From a checkpoint of a small transformer trained on Wikipedia: no biases in attention or MLP.
Each number is 200 + 40 x the weight over its row's rms, rounded and kept within 0 to 999. Layers, rows and columns count from 0. The size before them is the row's rms in percent of the matrix's.

# layer 5 MLP down (transposed), 1344x512, rms 0.0341, rows 986-1022, columns 128-191
109,228,214,200,175,191,168,205,239,150,248,166,257,172,130,218,255,197,181,188,136,156,216,237,185,204,178,197,210,168,223,246,240,203,263,237,220,288,196,198,316,302,232,254,97,250,180,223,189,202,185,225,247,236,164,223,187,209,211,253,136,253,196,178,220
098,131,234,160,228,171,195,229,220,150,246,197,231,195,185,187,180,130,191,189,178,186,174,231,180,200,159,200,222,184,187,192,208,237,155,192,182,184,270,190,228,166,210,268,148,155,204,244,150,165,252,261,144,182,222,177,202,228,143,196,165,253,267,192,230
095,184,216,158,171,248,214,184,215,124,189,253,150,283,156,88,188,222,149,256,187,220,239,228,275,152,268,166,129,159,282,237,127,217,165,250,156,135,164,210,172,128,159,180,251,159,222,193,94,204,160,161,218,218,80,164,239,201,204,224,218,234,214,239,213
096,199,194,208,178,279,245,264,205,170,207,207,234,226,224,160,207,291,194,233,219,235,254,169,142,201,264,214,241,216,230,259,244,200,172,260,226,240,223,226,250,205,162,170,170,183,199,240,191,210,206,306,298,127,289,214,207,220,167,177,238,263,182,179,177
102,150,205,153,208,184,217,317,158,157,195,144,197,312,277,202,194,174,199,200,173,231,178,167,153,153,210,169,204,112,184,245,252,195,219,200,181,155,224,185,211,235,222,152,290,171,196,106,195,246,167,176,146,213,284,212,241,196,205,170,182,203,252,218,243
101,234,141,207,208,176,269,201,196,153,82,236,277,167,231,221,201,230,209,192,185,225,246,209,233,215,146,98,192,160,147,205,203,190,167,201,184,220,189,209,216,203,224,191,198,229,236,185,91,182,212,121,193,231,251,146,162,235,203,187,225,213,231,269,223
102,238,183,197,143,187,246,145,157,240,181,182,163,77,184,217,199,294,201,210,229,191,147,238,193,136,154,175,166,208,206,220,266,190,190,245,272,185,258,235,180,137,148,220,221,193,180,163,175,190,245,208,239,233,239,171,149,196,211,193,152,211,191,221,216
098,172,211,227,229,239,252,303,235,183,214,98,209,173,187,215,248,177,234,238,177,175,251,222,194,230,263,187,175,179,201,235,161,134,197,183,167,206,135,208,156,199,249,215,79,232,238,235,146,206,156,232,163,248,275,243,210,125,256,210,250,203,142,183,231
105,201,162,221,149,208,212,238,147,137,218,154,230,143,148,236,218,209,207,176,250,168,261,215,140,154,248,147,207,244,128,171,192,220,178,156,220,165,241,261,159,191,172,239,229,190,111,201,277,214,209,162,179,152,242,264,221,176,140,212,125,247,160,209,152
099,173,195,158,193,239,281,212,236,246,190,258,214,197,201,187,194,191,222,204,176,272,177,224,171,200,195,249,214,255,185,235,277,151,234,207,134,234,222,146,201,231,248,232,165,236,193,226,168,259,177,168,181,155,189,236,142,243,229,220,129,217,196,305,177
100,168,186,194,195,202,227,114,246,204,178,229,183,229,182,240,258,260,201,222,240,161,191,180,248,270,152,235,229,156,222,188,184,202,195,217,193,163,111,217,316,154,251,167,199,277,206,267,134,246,186,159,244,234,146,179,206,236,271,167,195,215,180,158,237
103,219,241,217,221,182,314,240,261,165,189,162,164,215,185,198,224,235,221,231,218,196,190,217,195,240,185,244,181,236,144,268,262,221,220,207,169,211,220,213,183,210,192,186,188,257,198,252,239,251,185,225,209,199,261,238,140,152,210,234,185,182,256,307,182
099,203,190,176,225,164,146,133,204,106,180,242,200,143,160,219,188,272,262,265,219,243,208,177,216,172,215,232,218,197,180,178,130,232,150,120,249,196,176,196,177,190,201,139,150,216,190,205,185,147,250,255,193,157,170,203,192,226,189,200,263,190,133,295,180
102,132,196,211,200,235,226,206,205,190,192,145,161,248,169,124,137,213,267,195,239,143,246,183,232,207,211,162,253,178,243,160,171,209,249,235,210,179,146,135,163,186,221,150,162,201,164,204,198,169,206,171,217,212,120,189,216,181,162,269,233,290,248,185,229
106,192,173,224,241,132,170,161,231,136,222,230,198,218,205,167,220,184,207,188,218,156,224,144,174,190,144,258,161,181,229,210,167,201,183,149,214,252,188,145,234,194,239,228,86,188,148,255,165,239,198,272,173,190,118,184,232,224,275,185,151,230,183,192,225
102,228,182,271,165,209,187,192,230,214,187,176,231,170,219,154,212,206,189,153,225,135,253,207,225,191,211,233,144,177,222,226,177,239,222,221,207,262,262,267,203,220,204,153,163,175,218,276,178,228,215,218,257,186,180,158,221,173,169,244,326,181,214,217,146
097,168,180,213,148,166,169,315,206,178,349,255,198,246,198,223,218,302,175,251,173,184,221,203,140,218,243,205,144,147,185,222,193,224,266,174,235,190,211,204,213,199,195,200,265,240,231,145,277,188,183,219,208,164,109,190,171,230,140,151,189,177,198,219,196
103,197,195,237,213,199,301,186,204,221,199,183,184,177,158,172,234,218,138,192,140,161,205,160,223,214,170,286,190,204,219,235,159,190,277,248,169,222,304,178,144,235,204,228,161,173,253,239,251,212,188,233,208,194,254,223,220,205,201,256,240,192,253,190,216
096,243,116,158,203,191,228,221,188,204,249,196,226,131,199,219,184,185,181,162,158,157,226,232,208,203,222,154,225,228,250,228,197,240,212,159,226,159,297,221,198,228,152,164,165,176,240,259,123,198,177,192,203,131,144,214,130,143,172,225,243,181,218,185,208
100,211,247,201,189,172,259,208,218,162,196,149,167,201,193,156,188,241,253,200,187,187,166,193,187,177,249,246,245,132,248,249,211,211,218,227,180,247,136,260,187,266,188,236,233,255,197,211,191,185,144,203,229,209,255,151,169,236,196,202,213,268,205,197,175
099,142,224,271,276,231,225,154,235,188,251,176,204,102,234,185,194,191,237,221,106,213,196,154,151,198,217,109,209,197,196,207,222,164,263,155,212,205,244,166,134,189,136,230,110,193,189,233,154,133,175,221,182,233,268,271,207,141,201,212,209,226,181,196,248
099,274,203,202,178,257,209,202,214,243,203,181,143,192,200,172,165,182,142,236,253,229,249,233,205,216,225,238,202,214,191,176,247,240,246,197,205,228,220,135,259,218,149,202,134,232,154,196,197,177,140,237,218,190,127,169,197,187,156,157,208,179,167,227,122
104,188,289,231,248,243,234,177,179,176,255,150,266,262,170,213,178,253,232,187,179,186,239,213,203,224,222,242,211,215,180,242,177,212,206,213,225,134,115,255,151,178,200,213,172,218,266,214,198,181,249,205,232,159,203,106,224,287,227,111,162,229,161,157,218
109,195,258,178,200,146,247,222,215,226,175,149,219,153,221,235,144,205,155,258,172,195,179,188,217,244,236,250,196,197,150,225,172,243,252,279,159,211,221,134,214,208,182,188,194,301,198,229,223,174,196,193,223,248,106,271,161,176,222,185,186,249,177,206,177
101,282,230,196,221,176,211,152,213,219,197,180,168,143,261,160,140,210,182,212,188,189,186,240,240,253,249,200,162,164,256,196,216,191,230,264,154,196,202,248,156,197,248,227,90,228,250,227,163,136,170,171,246,204,211,261,134,151,127,268,134,178,198,146,215
103,220,207,162,231,204,192,185,175,173,211,200,177,196,177,237,285,219,252,190,255,176,237,212,244,170,195,229,214,115,196,286,184,197,182,213,235,185,240,157,151,170,210,226,172,181,254,114,206,195,175,258,216,172,173,190,185,117,187,217,208,137,260,133,233
098,167,145,219,172,209,123,287,192,175,248,212,215,291,174,181,141,259,198,226,217,200,215,181,255,188,202,176,138,217,192,199,214,223,197,186,173,171,233,152,220,224,200,224,282,195,111,136,196,125,188,202,173,209,227,177,215,250,171,205,125,175,163,251,118
097,221,147,193,177,102,257,210,224,224,156,212,202,127,135,206,183,185,253,206,241,216,228,196,199,212,203,213,216,146,222,264,207,175,179,262,253,173,243,151,197,134,237,184,166,211,223,178,151,213,191,225,277,156,187,224,208,202,238,182,203,224,150,188,165
102,262,238,176,180,170,143,246,150,270,220,230,237,148,249,214,133,201,194,266,197,191,240,189,193,192,167,168,173,238,274,201,159,246,118,201,251,257,202,190,155,212,214,160,140,184,267,164,219,227,215,226,170,206,224,222,329,256,178,146,141,172,192,194,216
101,162,235,199,176,228,208,166,238,178,262,202,147,162,165,199,247,190,163,191,189,170,188,190,222,142,229,245,212,267,171,215,192,220,190,218,183,197,176,188,204,280,180,221,34,177,213,162,168,215,212,272,220,202,277,281,172,169,211,247,198,183,190,277,296
096,226,248,183,148,209,151,138,212,232,270,207,193,221,185,282,245,168,177,176,191,158,194,159,227,237,94,269,243,167,138,190,193,140,158,151,250,158,217,190,309,160,212,173,200,194,209,226,181,230,235,253,190,221,221,264,189,228,236,151,241,213,203,155,221
102,212,199,183,171,222,122,166,230,257,187,227,202,222,207,184,186,182,255,189,193,198,231,190,184,198,190,216,161,131,177,120,208,174,214,198,171,215,115,226,185,165,203,213,172,203,168,194,215,203,195,263,188,172,211,257,251,228,206,218,180,167,203,205,225
101,131,187,184,169,237,179,239,157,239,261,191,293,252,186,189,249,227,167,174,214,161,158,154,200,214,151,224,253,134,182,160,189,177,183,177,118,180,168,191,151,276,190,117,237,194,195,170,175,252,222,247,262,235,185,151,211,237,215,165,150,239,217,178,260
098,170,242,258,212,189,266,241,168,168,210,187,148,181,192,218,195,114,144,155,181,181,229,277,168,218,204,183,192,178,158,122,167,175,223,186,286,228,89,186,227,254,215,247,193,140,259,215,154,195,174,218,212,178,218,238,235,219,196,241,195,170,215,196,296
097,196,160,196,231,192,108,213,197,227,180,187,207,216,156,176,171,239,183,259,179,187,224,164,147,160,153,220,191,205,184,205,252,249,331,222,239,134,172,180,220,192,216,204,217,204,190,137,232,234,240,207,220,183,101,166,193,138,187,221,222,169,223,209,221
104,203,184,122,216,161,180,188,244,206,148,187,109,170,194,186,232,220,233,139,145,236,190,228,129,168,186,205,206,190,224,214,153,218,218,209,207,171,199,185,148,132,207,269,191,119,144,201,184,199,132,160,154,249,141,174,161,204,209,207,189,216,115,175,236
104,164,125,190,195,150,154,180,166,181,98,185,251,165,229,110,239,239,221,159,192,270,158,232,168,221,126,154,216,165,216,232,215,177,151,204,284,197,277,222,178,227,204,236,266,163,161,193,179,175,204,196,232,175,250,159,183,131,205,173,163,266,139,203,193
# layer 5 MLP gate, 1344x512, rms 0.0376, rows 987-1022, columns 128-191
094,294,208,268,229,255,133,124,313,199,152,189,193,184,165,240,201,178,193,210,204,194,253,220,182,149,212,213,252,230,223,149,153,207,165,218,162,158,167,213,187,168,191,235,199,149,189,193,150,184,171,251,204,80,183,199,206,166,157,181,246,199,170,250,204
094,192,236,283,160,291,216,217,256,141,185,210,205,219,220,219,186,212,181,175,218,253,202,177,194,145,159,225,203,165,208,156,187,149,193,132,106,205,191,218,196,192,221,218,154,149,193,197,136,192,253,153,202,179,164,251,216,262,197,188,188,236,214,291,145
097,229,159,148,225,225,201,230,212,200,185,208,202,161,140,208,161,206,171,200,219,184,169,134,242,168,224,204,189,174,211,266,262,218,288,241,180,167,214,223,162,173,170,214,188,262,162,186,160,88,220,205,140,218,228,231,177,163,205,167,198,224,187,228,226
098,166,189,269,199,181,185,156,162,194,203,221,199,239,225,180,191,167,126,177,162,201,269,159,172,170,155,123,254,156,287,226,240,260,192,157,225,191,197,270,106,129,149,147,136,236,208,231,226,215,195,164,213,141,240,146,223,206,168,117,193,230,254,208,106
100,195,168,159,178,199,219,238,222,179,200,228,159,187,235,147,243,170,177,139,231,124,217,193,210,205,152,167,175,205,213,233,194,162,98,160,176,237,207,193,225,200,197,196,176,140,198,196,140,191,171,170,210,194,185,235,206,196,168,205,186,235,158,183,216
109,152,168,295,169,135,179,182,149,91,169,146,211,204,219,184,219,114,182,179,178,196,239,135,171,176,196,180,156,155,265,145,184,187,234,152,172,193,155,169,162,195,249,98,149,242,288,218,246,235,246,197,207,201,149,188,197,187,172,220,198,238,195,167,183
096,188,261,213,119,152,207,266,185,283,231,219,197,191,195,171,158,212,252,201,173,238,190,153,185,212,195,205,203,240,145,165,212,289,230,242,196,196,237,142,247,181,221,223,199,169,240,203,183,204,166,171,163,172,211,266,237,238,177,283,193,214,106,187,207
110,132,201,159,170,273,263,157,194,200,195,216,172,142,221,179,144,233,212,175,189,197,193,293,198,181,210,186,226,141,154,130,193,168,175,146,242,227,201,159,186,189,229,137,203,194,246,221,193,199,262,151,204,184,207,212,179,218,173,183,178,249,192,99,250
097,193,120,154,264,201,255,168,229,247,191,150,232,212,171,144,129,259,232,170,171,255,195,216,167,211,216,242,265,246,142,200,244,235,222,219,207,200,236,231,153,169,186,284,209,230,217,265,197,227,231,210,205,150,132,279,283,269,191,143,208,150,195,233,188
097,164,182,212,234,191,210,240,197,151,232,201,251,156,183,236,233,180,209,201,206,188,229,138,224,193,150,172,218,276,248,231,174,308,226,246,182,243,219,174,228,196,147,176,150,226,200,168,166,186,183,155,176,205,214,223,230,156,240,169,221,178,167,166,213
104,218,172,165,122,230,226,167,198,199,189,100,219,184,262,225,97,208,174,185,176,181,281,258,224,228,226,207,172,162,246,157,169,254,191,267,180,145,86,215,228,190,161,219,203,197,128,268,264,227,260,163,211,126,159,115,179,223,142,118,221,273,173,227,264
104,250,219,233,264,254,191,152,231,245,158,203,256,177,202,140,161,281,229,93,249,245,206,126,198,173,185,246,215,225,262,168,109,188,244,166,178,162,185,190,273,182,174,193,184,159,232,190,230,191,221,155,233,121,165,184,164,140,214,246,183,219,184,213,135
103,303,186,189,228,186,176,182,186,206,126,146,181,205,108,191,218,203,239,270,231,296,274,133,177,196,204,264,226,169,225,141,233,320,149,184,214,206,200,190,177,135,211,217,193,218,180,195,224,172,204,194,204,272,177,209,171,190,201,176,137,186,179,112,214
108,244,174,216,145,173,167,153,253,172,156,178,258,166,219,206,187,259,227,182,185,170,207,209,172,156,156,179,255,209,133,196,119,201,181,189,201,113,182,129,195,204,188,265,219,164,237,207,214,236,222,173,228,181,195,185,165,229,348,181,216,147,198,203,195
100,215,157,222,225,214,197,179,223,175,215,147,204,186,248,179,162,158,163,216,203,260,249,171,155,182,219,190,227,184,154,178,241,255,267,291,217,200,207,225,170,205,244,122,198,219,242,168,165,211,203,229,180,175,198,218,242,248,183,213,247,192,138,148,240
098,175,180,191,136,182,157,170,231,254,192,191,210,137,144,181,169,233,186,189,262,246,176,208,234,247,223,246,181,205,157,169,203,271,225,251,273,290,157,199,265,157,187,152,182,195,210,126,201,200,216,255,256,252,236,222,214,160,221,268,216,169,114,157,220
100,255,257,184,269,213,224,150,228,195,221,220,159,194,168,255,103,184,193,165,218,199,219,233,254,206,188,251,272,129,237,197,241,161,157,187,268,142,157,213,183,273,223,174,160,142,216,225,209,197,118,202,235,222,174,196,204,182,251,128,148,200,245,116,279
095,214,210,217,263,174,170,175,224,153,203,253,164,206,243,107,163,199,170,194,182,178,280,139,175,203,201,221,214,253,180,182,167,206,179,178,194,255,202,182,190,161,211,165,237,155,243,298,254,157,200,184,128,151,177,229,241,201,227,189,172,222,184,196,267
101,192,150,224,221,177,239,164,226,193,211,170,159,189,307,182,181,216,169,254,122,202,227,176,189,242,224,232,170,216,195,236,196,220,284,274,175,162,151,190,220,263,74,241,144,177,268,231,119,132,217,162,198,233,221,208,226,225,217,125,185,243,176,127,234
096,217,210,175,196,195,163,154,202,216,206,164,278,209,211,244,179,130,259,228,247,187,241,176,178,253,175,145,243,187,201,158,236,187,163,242,195,186,151,205,195,223,205,179,182,194,209,101,206,212,220,109,183,210,166,196,238,169,188,164,190,303,224,188,187
096,183,144,192,181,243,224,231,236,214,191,161,199,195,249,243,224,239,154,168,187,216,270,105,204,264,120,237,127,210,184,215,187,193,293,160,173,161,198,176,181,218,236,202,235,236,50,212,219,142,184,171,225,185,153,213,219,205,118,193,200,173,209,247,236
102,224,183,237,134,191,216,165,161,152,186,263,223,180,159,134,261,201,197,285,156,207,157,185,188,183,205,229,213,205,264,234,164,165,220,176,181,165,189,214,222,195,192,148,154,203,124,238,244,141,182,236,205,157,217,108,268,207,205,281,253,211,156,153,209
101,231,192,231,247,276,171,233,145,206,214,158,225,232,218,223,229,172,268,143,154,166,185,253,136,269,239,232,218,278,208,195,222,165,178,181,170,175,204,209,271,244,247,174,186,85,185,194,194,192,177,224,260,140,259,184,234,187,226,221,153,243,168,225,274
100,156,197,200,188,112,194,200,232,180,258,133,177,196,318,210,212,257,161,165,181,161,149,188,245,191,154,161,204,196,290,111,135,257,194,238,246,149,136,199,230,166,256,193,195,184,173,159,181,230,121,144,138,157,176,209,182,205,160,170,234,190,169,179,232
104,184,240,248,297,206,230,168,217,191,212,209,244,206,192,176,181,155,259,200,178,147,251,176,196,155,246,195,165,223,254,204,144,180,168,185,203,150,207,129,200,227,164,179,134,152,171,211,169,204,237,217,221,182,245,188,241,98,183,213,162,275,131,220,207
100,210,145,209,211,274,164,195,115,190,242,254,251,245,206,247,193,175,235,191,260,168,215,209,166,170,240,183,212,228,160,165,229,138,126,178,225,246,250,187,171,198,145,184,210,205,207,278,160,147,241,214,215,234,159,230,244,306,267,250,250,180,199,206,186
094,221,213,159,178,177,174,160,137,156,260,225,248,256,210,169,227,234,233,175,173,152,316,237,223,181,245,200,156,132,204,208,218,211,163,280,230,259,222,204,180,218,216,170,160,188,277,192,216,203,242,179,171,148,150,284,190,178,156,213,198,210,280,252,143
104,217,261,204,187,219,192,177,172,222,283,223,285,188,239,246,167,179,231,255,239,187,217,187,170,226,139,231,178,211,137,223,162,171,226,144,248,178,214,260,209,197,228,178,178,213,190,158,260,204,250,162,208,228,180,151,184,132,119,274,179,206,201,182,238
098,252,219,219,217,203,262,199,238,154,137,261,255,131,169,239,193,185,237,214,202,234,219,169,162,227,169,219,294,218,159,238,209,143,169,207,242,201,181,223,224,239,214,112,164,149,210,242,180,256,226,180,265,250,230,118,171,168,189,203,177,295,148,198,220
099,178,257,210,184,205,202,147,214,206,202,149,195,160,230,178,164,166,119,106,223,175,223,201,227,195,187,165,178,169,278,191,202,221,220,173,228,202,198,186,219,155,234,161,191,247,181,198,260,177,228,133,194,182,181,152,135,133,261,172,294,166,130,262,138
103,205,168,208,247,214,180,178,226,192,208,251,250,192,246,200,180,234,230,208,273,261,292,166,192,234,174,178,237,189,144,185,176,196,177,201,183,204,159,266,148,209,133,215,244,250,283,227,171,213,219,267,212,222,190,201,215,250,289,175,130,172,269,162,215
107,263,251,190,215,197,247,119,224,128,180,138,204,168,235,201,266,222,208,212,179,151,177,248,180,124,269,190,218,264,272,221,237,195,178,232,190,166,242,207,185,182,149,91,201,206,144,176,218,214,197,252,198,169,175,185,200,165,203,157,265,181,144,266,238
095,208,186,212,218,209,235,197,104,171,272,190,179,223,196,226,193,158,244,206,162,234,187,247,157,147,97,190,173,184,227,253,214,113,150,253,187,195,162,187,264,199,207,192,264,189,205,176,213,248,197,248,150,143,214,221,221,192,201,198,164,201,262,150,251
094,280,168,179,150,192,240,171,230,146,227,169,233,215,231,242,174,208,237,207,213,171,209,174,193,168,225,166,198,202,204,230,220,230,189,165,221,186,192,290,204,227,241,224,254,191,166,156,171,170,181,123,219,241,190,190,189,138,146,236,239,212,211,238,199
104,192,232,102,246,162,122,233,202,168,220,171,255,165,261,236,207,260,190,213,184,266,228,278,186,186,219,235,174,239,178,156,109,228,192,142,199,230,182,198,216,209,266,183,203,303,224,151,216,186,258,203,206,246,214,132,215,178,244,266,133,146,201,174,229
105,191,162,252,228,240,233,205,223,158,208,175,179,179,234,269,199,221,116,237,142,178,158,219,162,196,192,268,201,244,151,166,282,179,199,145,200,229,159,242,168,247,180,253,165,199,212,170,201,233,259,159,212,235,214,207,214,172,215,158,236,224,194,157,241
# layer 5 MLP up, 1344x512, rms 0.0352, rows 987-1022, columns 128-191
099,218,177,103,273,325,214,225,237,189,188,209,158,278,200,247,187,151,208,256,200,193,226,213,257,201,195,201,270,172,174,257,223,291,206,223,187,215,206,213,202,148,153,188,168,217,293,191,266,172,258,216,157,136,128,277,281,175,216,172,154,190,157,182,177
097,120,213,191,243,157,186,171,286,181,187,180,200,176,165,217,253,255,146,226,221,267,222,174,265,115,216,209,193,222,235,262,99,209,188,180,214,195,188,206,228,167,159,179,219,206,232,243,145,244,192,222,226,199,182,199,233,222,232,225,234,187,210,194,172
100,207,228,204,148,205,193,213,146,200,129,247,243,251,177,190,217,218,208,174,155,176,129,152,246,208,191,146,246,230,230,249,211,232,263,256,211,253,225,223,259,141,183,260,180,245,226,199,233,137,175,164,132,220,216,247,226,223,153,218,199,77,156,206,179
100,173,202,198,122,217,213,217,204,275,185,200,279,226,240,252,188,227,161,182,151,274,190,170,184,246,171,211,212,214,208,215,213,204,211,179,209,196,241,239,263,173,146,226,194,188,176,212,218,216,178,199,146,165,185,208,229,202,206,177,143,259,181,241,177
103,202,196,189,77,199,136,177,238,216,198,233,231,205,257,233,184,129,214,240,281,187,152,244,151,153,221,209,179,223,169,210,197,194,224,238,192,158,160,179,216,172,243,226,231,159,232,212,265,184,210,175,208,235,198,135,192,260,163,159,180,233,213,195,106
106,241,190,140,289,129,239,157,231,226,237,239,187,184,189,217,188,132,80,207,179,187,154,134,214,170,179,155,212,192,172,199,243,212,165,182,226,192,271,150,229,151,204,182,192,217,192,158,121,200,251,190,146,200,166,176,203,217,259,188,236,161,227,211,237
098,246,197,192,234,223,176,212,186,211,204,205,250,172,235,247,203,188,135,105,185,183,221,250,189,207,234,161,204,195,167,168,180,237,197,152,142,202,221,185,193,185,208,232,198,208,194,196,217,225,168,213,185,233,267,147,151,171,208,180,169,168,166,237,196
106,154,186,98,213,157,211,173,256,172,201,235,204,278,190,184,180,173,196,233,229,171,239,242,263,209,237,234,220,243,142,215,199,194,240,220,169,222,207,208,174,197,134,215,149,172,138,214,202,188,208,182,178,239,268,199,237,151,264,203,244,125,251,223,165
097,190,180,236,205,216,112,210,187,140,211,140,147,222,214,230,210,144,188,209,238,251,232,206,186,137,275,163,146,185,209,263,259,184,199,238,242,245,217,298,173,252,170,129,270,217,205,145,220,158,163,185,157,169,243,207,200,208,230,247,171,213,214,133,216
099,179,177,193,194,147,179,257,100,157,175,149,156,175,247,226,177,185,223,223,183,200,149,213,136,146,224,217,99,127,235,159,212,195,184,175,126,150,212,208,232,150,276,180,221,231,224,161,259,155,217,170,178,183,181,138,184,235,304,111,165,141,173,220,192
105,160,246,163,179,169,306,131,230,217,141,137,220,230,188,148,168,287,180,212,155,229,200,255,229,296,220,211,253,256,121,259,221,195,178,211,229,179,227,183,192,207,215,219,152,146,191,141,227,145,213,180,249,177,267,222,233,150,202,236,275,194,259,223,174
098,211,166,154,222,219,157,172,220,207,187,258,194,173,144,161,158,256,201,214,245,208,167,207,205,233,241,201,224,221,183,245,192,191,183,212,165,223,111,203,206,202,194,194,251,167,155,149,136,245,261,213,181,229,186,271,196,184,266,95,171,131,257,200,117
101,130,210,236,235,240,258,177,214,234,210,189,274,230,254,206,198,171,279,192,192,198,186,189,239,185,221,238,231,197,178,188,134,210,162,132,191,167,174,203,209,208,173,191,226,240,167,225,201,197,115,262,200,209,186,259,178,226,221,231,228,197,145,191,279
104,117,109,218,224,224,128,216,285,189,226,187,248,128,266,174,218,199,197,124,215,223,166,218,180,259,193,246,261,157,289,191,212,216,230,264,294,281,174,247,183,288,186,190,188,174,266,186,139,245,273,115,203,213,186,226,186,246,195,50,209,228,226,148,202
102,253,127,229,260,210,187,226,171,176,209,215,230,172,183,161,207,236,204,222,208,271,219,142,162,207,286,177,171,142,183,196,231,182,215,242,169,229,189,162,210,175,210,171,248,145,226,212,140,248,219,271,246,268,176,169,259,213,234,251,264,228,285,241,202
098,210,158,184,195,229,144,191,265,182,294,218,169,180,213,229,150,181,153,162,182,126,258,199,150,206,172,187,198,158,271,184,188,143,192,107,219,221,249,170,226,202,222,215,210,236,148,189,180,202,211,239,145,203,201,157,141,145,116,211,171,230,228,175,225
104,138,211,240,305,149,207,190,181,228,188,282,198,259,151,244,161,159,117,193,194,169,282,192,187,175,212,235,170,246,151,275,226,137,150,197,179,225,155,222,244,177,177,175,180,216,157,199,207,259,195,204,245,138,156,217,226,172,153,217,184,160,187,158,234
097,213,150,149,257,216,191,214,194,182,232,218,161,244,216,149,245,203,231,213,172,259,204,205,103,217,163,212,210,156,198,152,192,224,152,149,199,213,142,231,174,232,133,240,252,162,215,204,124,238,143,285,163,257,159,244,200,282,240,228,191,190,238,172,216
102,191,143,198,198,199,234,185,214,135,210,216,239,122,104,202,145,180,185,217,190,154,208,155,185,78,219,145,251,184,166,123,183,157,202,135,203,255,154,218,207,143,200,135,246,242,185,206,198,200,198,175,106,154,176,168,185,209,250,194,191,221,235,246,225
100,198,142,206,226,164,207,204,236,251,165,186,165,182,225,198,167,175,237,177,195,211,192,145,188,222,191,220,87,190,176,234,207,223,206,185,209,259,215,156,216,217,178,215,143,279,203,222,156,181,175,202,244,160,157,231,240,183,122,184,152,151,200,207,162
097,283,154,249,237,166,239,218,136,136,219,161,134,212,152,218,232,152,236,216,163,167,183,163,187,167,176,197,170,175,303,162,207,220,199,206,173,177,190,161,221,157,259,192,191,134,176,275,205,212,238,238,171,152,161,174,177,150,189,173,210,191,173,200,192
100,259,213,179,195,236,168,165,147,185,213,238,182,245,213,206,239,220,135,215,173,233,251,183,167,179,196,153,205,186,169,143,191,92,153,206,206,238,205,152,145,200,211,186,188,266,188,206,125,196,257,118,180,184,159,138,140,204,210,120,117,241,266,143,231
105,158,169,203,180,181,179,189,209,181,155,167,264,201,205,160,223,166,243,194,186,226,137,203,150,200,217,246,199,183,157,171,161,205,158,194,212,191,171,243,181,226,238,170,208,232,271,228,234,220,206,167,178,173,209,213,230,130,207,143,216,208,210,180,205
100,233,228,102,222,198,139,194,184,153,166,209,217,149,140,165,132,202,204,213,242,139,219,240,168,242,180,261,113,184,177,185,183,127,192,230,171,200,220,194,132,172,289,159,237,235,261,210,248,172,173,211,181,145,178,194,215,241,171,183,221,207,187,119,224
103,171,212,220,212,200,205,208,183,214,179,253,205,143,210,137,243,182,298,235,136,207,265,191,141,201,208,244,289,211,164,301,201,260,244,107,176,209,231,151,224,226,228,233,241,272,201,182,268,201,211,176,143,195,174,150,197,228,240,202,213,138,157,163,219
099,212,210,202,219,167,182,200,222,221,166,251,264,150,224,232,289,235,176,175,228,196,276,223,187,251,203,235,257,238,177,159,192,95,265,247,131,127,209,236,191,193,212,155,173,208,130,274,133,235,196,189,194,121,180,150,169,228,201,133,211,216,172,126,189
096,211,121,240,238,226,215,251,168,183,208,185,271,206,224,210,144,139,182,236,178,180,199,156,244,140,167,157,184,129,235,216,159,172,167,244,248,166,172,162,165,228,115,181,186,218,178,117,204,150,176,219,170,176,202,243,186,152,209,140,163,234,251,257,208
103,181,204,218,215,194,165,196,229,213,205,214,214,177,200,254,240,180,139,168,147,226,231,181,206,203,205,147,221,237,189,229,218,258,246,207,141,233,203,269,208,251,211,188,201,233,162,179,198,282,211,200,209,198,228,129,206,281,202,190,148,137,181,175,148
098,258,116,325,173,216,155,251,210,260,229,212,214,168,228,251,231,273,222,190,168,191,226,163,165,297,237,259,142,221,162,172,249,231,242,213,233,225,208,185,253,203,206,219,251,232,153,166,206,212,183,199,219,141,234,174,201,115,155,183,195,256,208,207,176
101,212,223,165,167,253,227,192,165,177,248,203,267,161,256,154,242,191,144,245,234,183,229,184,197,197,236,265,278,195,258,281,125,170,169,174,206,246,149,114,168,85,224,200,227,166,235,295,211,251,100,148,234,239,243,223,122,169,229,213,220,210,207,139,166
101,206,197,221,182,180,226,169,195,265,246,227,148,214,239,181,171,207,269,190,301,203,137,192,248,194,243,172,220,244,206,212,154,202,178,270,129,226,161,114,166,176,106,202,200,206,217,220,158,261,208,186,211,179,229,230,160,197,198,110,214,207,233,229,133
103,155,172,177,134,201,269,163,223,117,172,261,207,179,223,200,290,180,201,253,199,275,201,203,228,188,156,266,268,167,211,256,182,159,182,123,162,237,267,114,239,182,178,152,248,188,226,155,228,142,207,202,150,210,214,166,223,182,290,252,237,219,163,172,231
103,197,229,203,195,174,167,210,204,217,149,210,165,137,239,257,182,227,139,114,234,271,178,242,207,155,151,222,148,195,209,183,209,239,209,231,144,173,189,188,156,131,238,217,230,281,182,117,224,228,202,269,293,183,146,197,232,130,208,167,115,152,206,196,240
096,185,273,187,228,196,186,169,222,189,201,210,223,218,166,238,211,174,165,307,296,184,273,183,248,248,162,201,187,190,143,159,162,211,195,184,206,227,179,207,201,261,191,200,201,180,224,208,229,206,100,227,114,206,253,206,251,286,224,269,212,235,251,175,275
102,149,185,261,164,222,163,221,238,205,193,110,150,246,131,227,184,237,154,233,187,207,161,202,154,225,243,256,218,186,248,181,220,249,204,153,187,165,183,145,235,165,221,144,186,225,211,203,211,175,254,239,256,208,190,178,171,191,226,194,154,213,206,194,231
105,233,147,277,227,153,159,231,195,204,147,208,140,153,196,186,181,221,186,170,216,234,230,181,184,175,181,159,237,231,241,214,221,269,264,298,173,166,172,202,240,180,261,218,182,161,193,284,143,176,224,182,183,220,235,120,237,249,231,137,203,251,255,127,167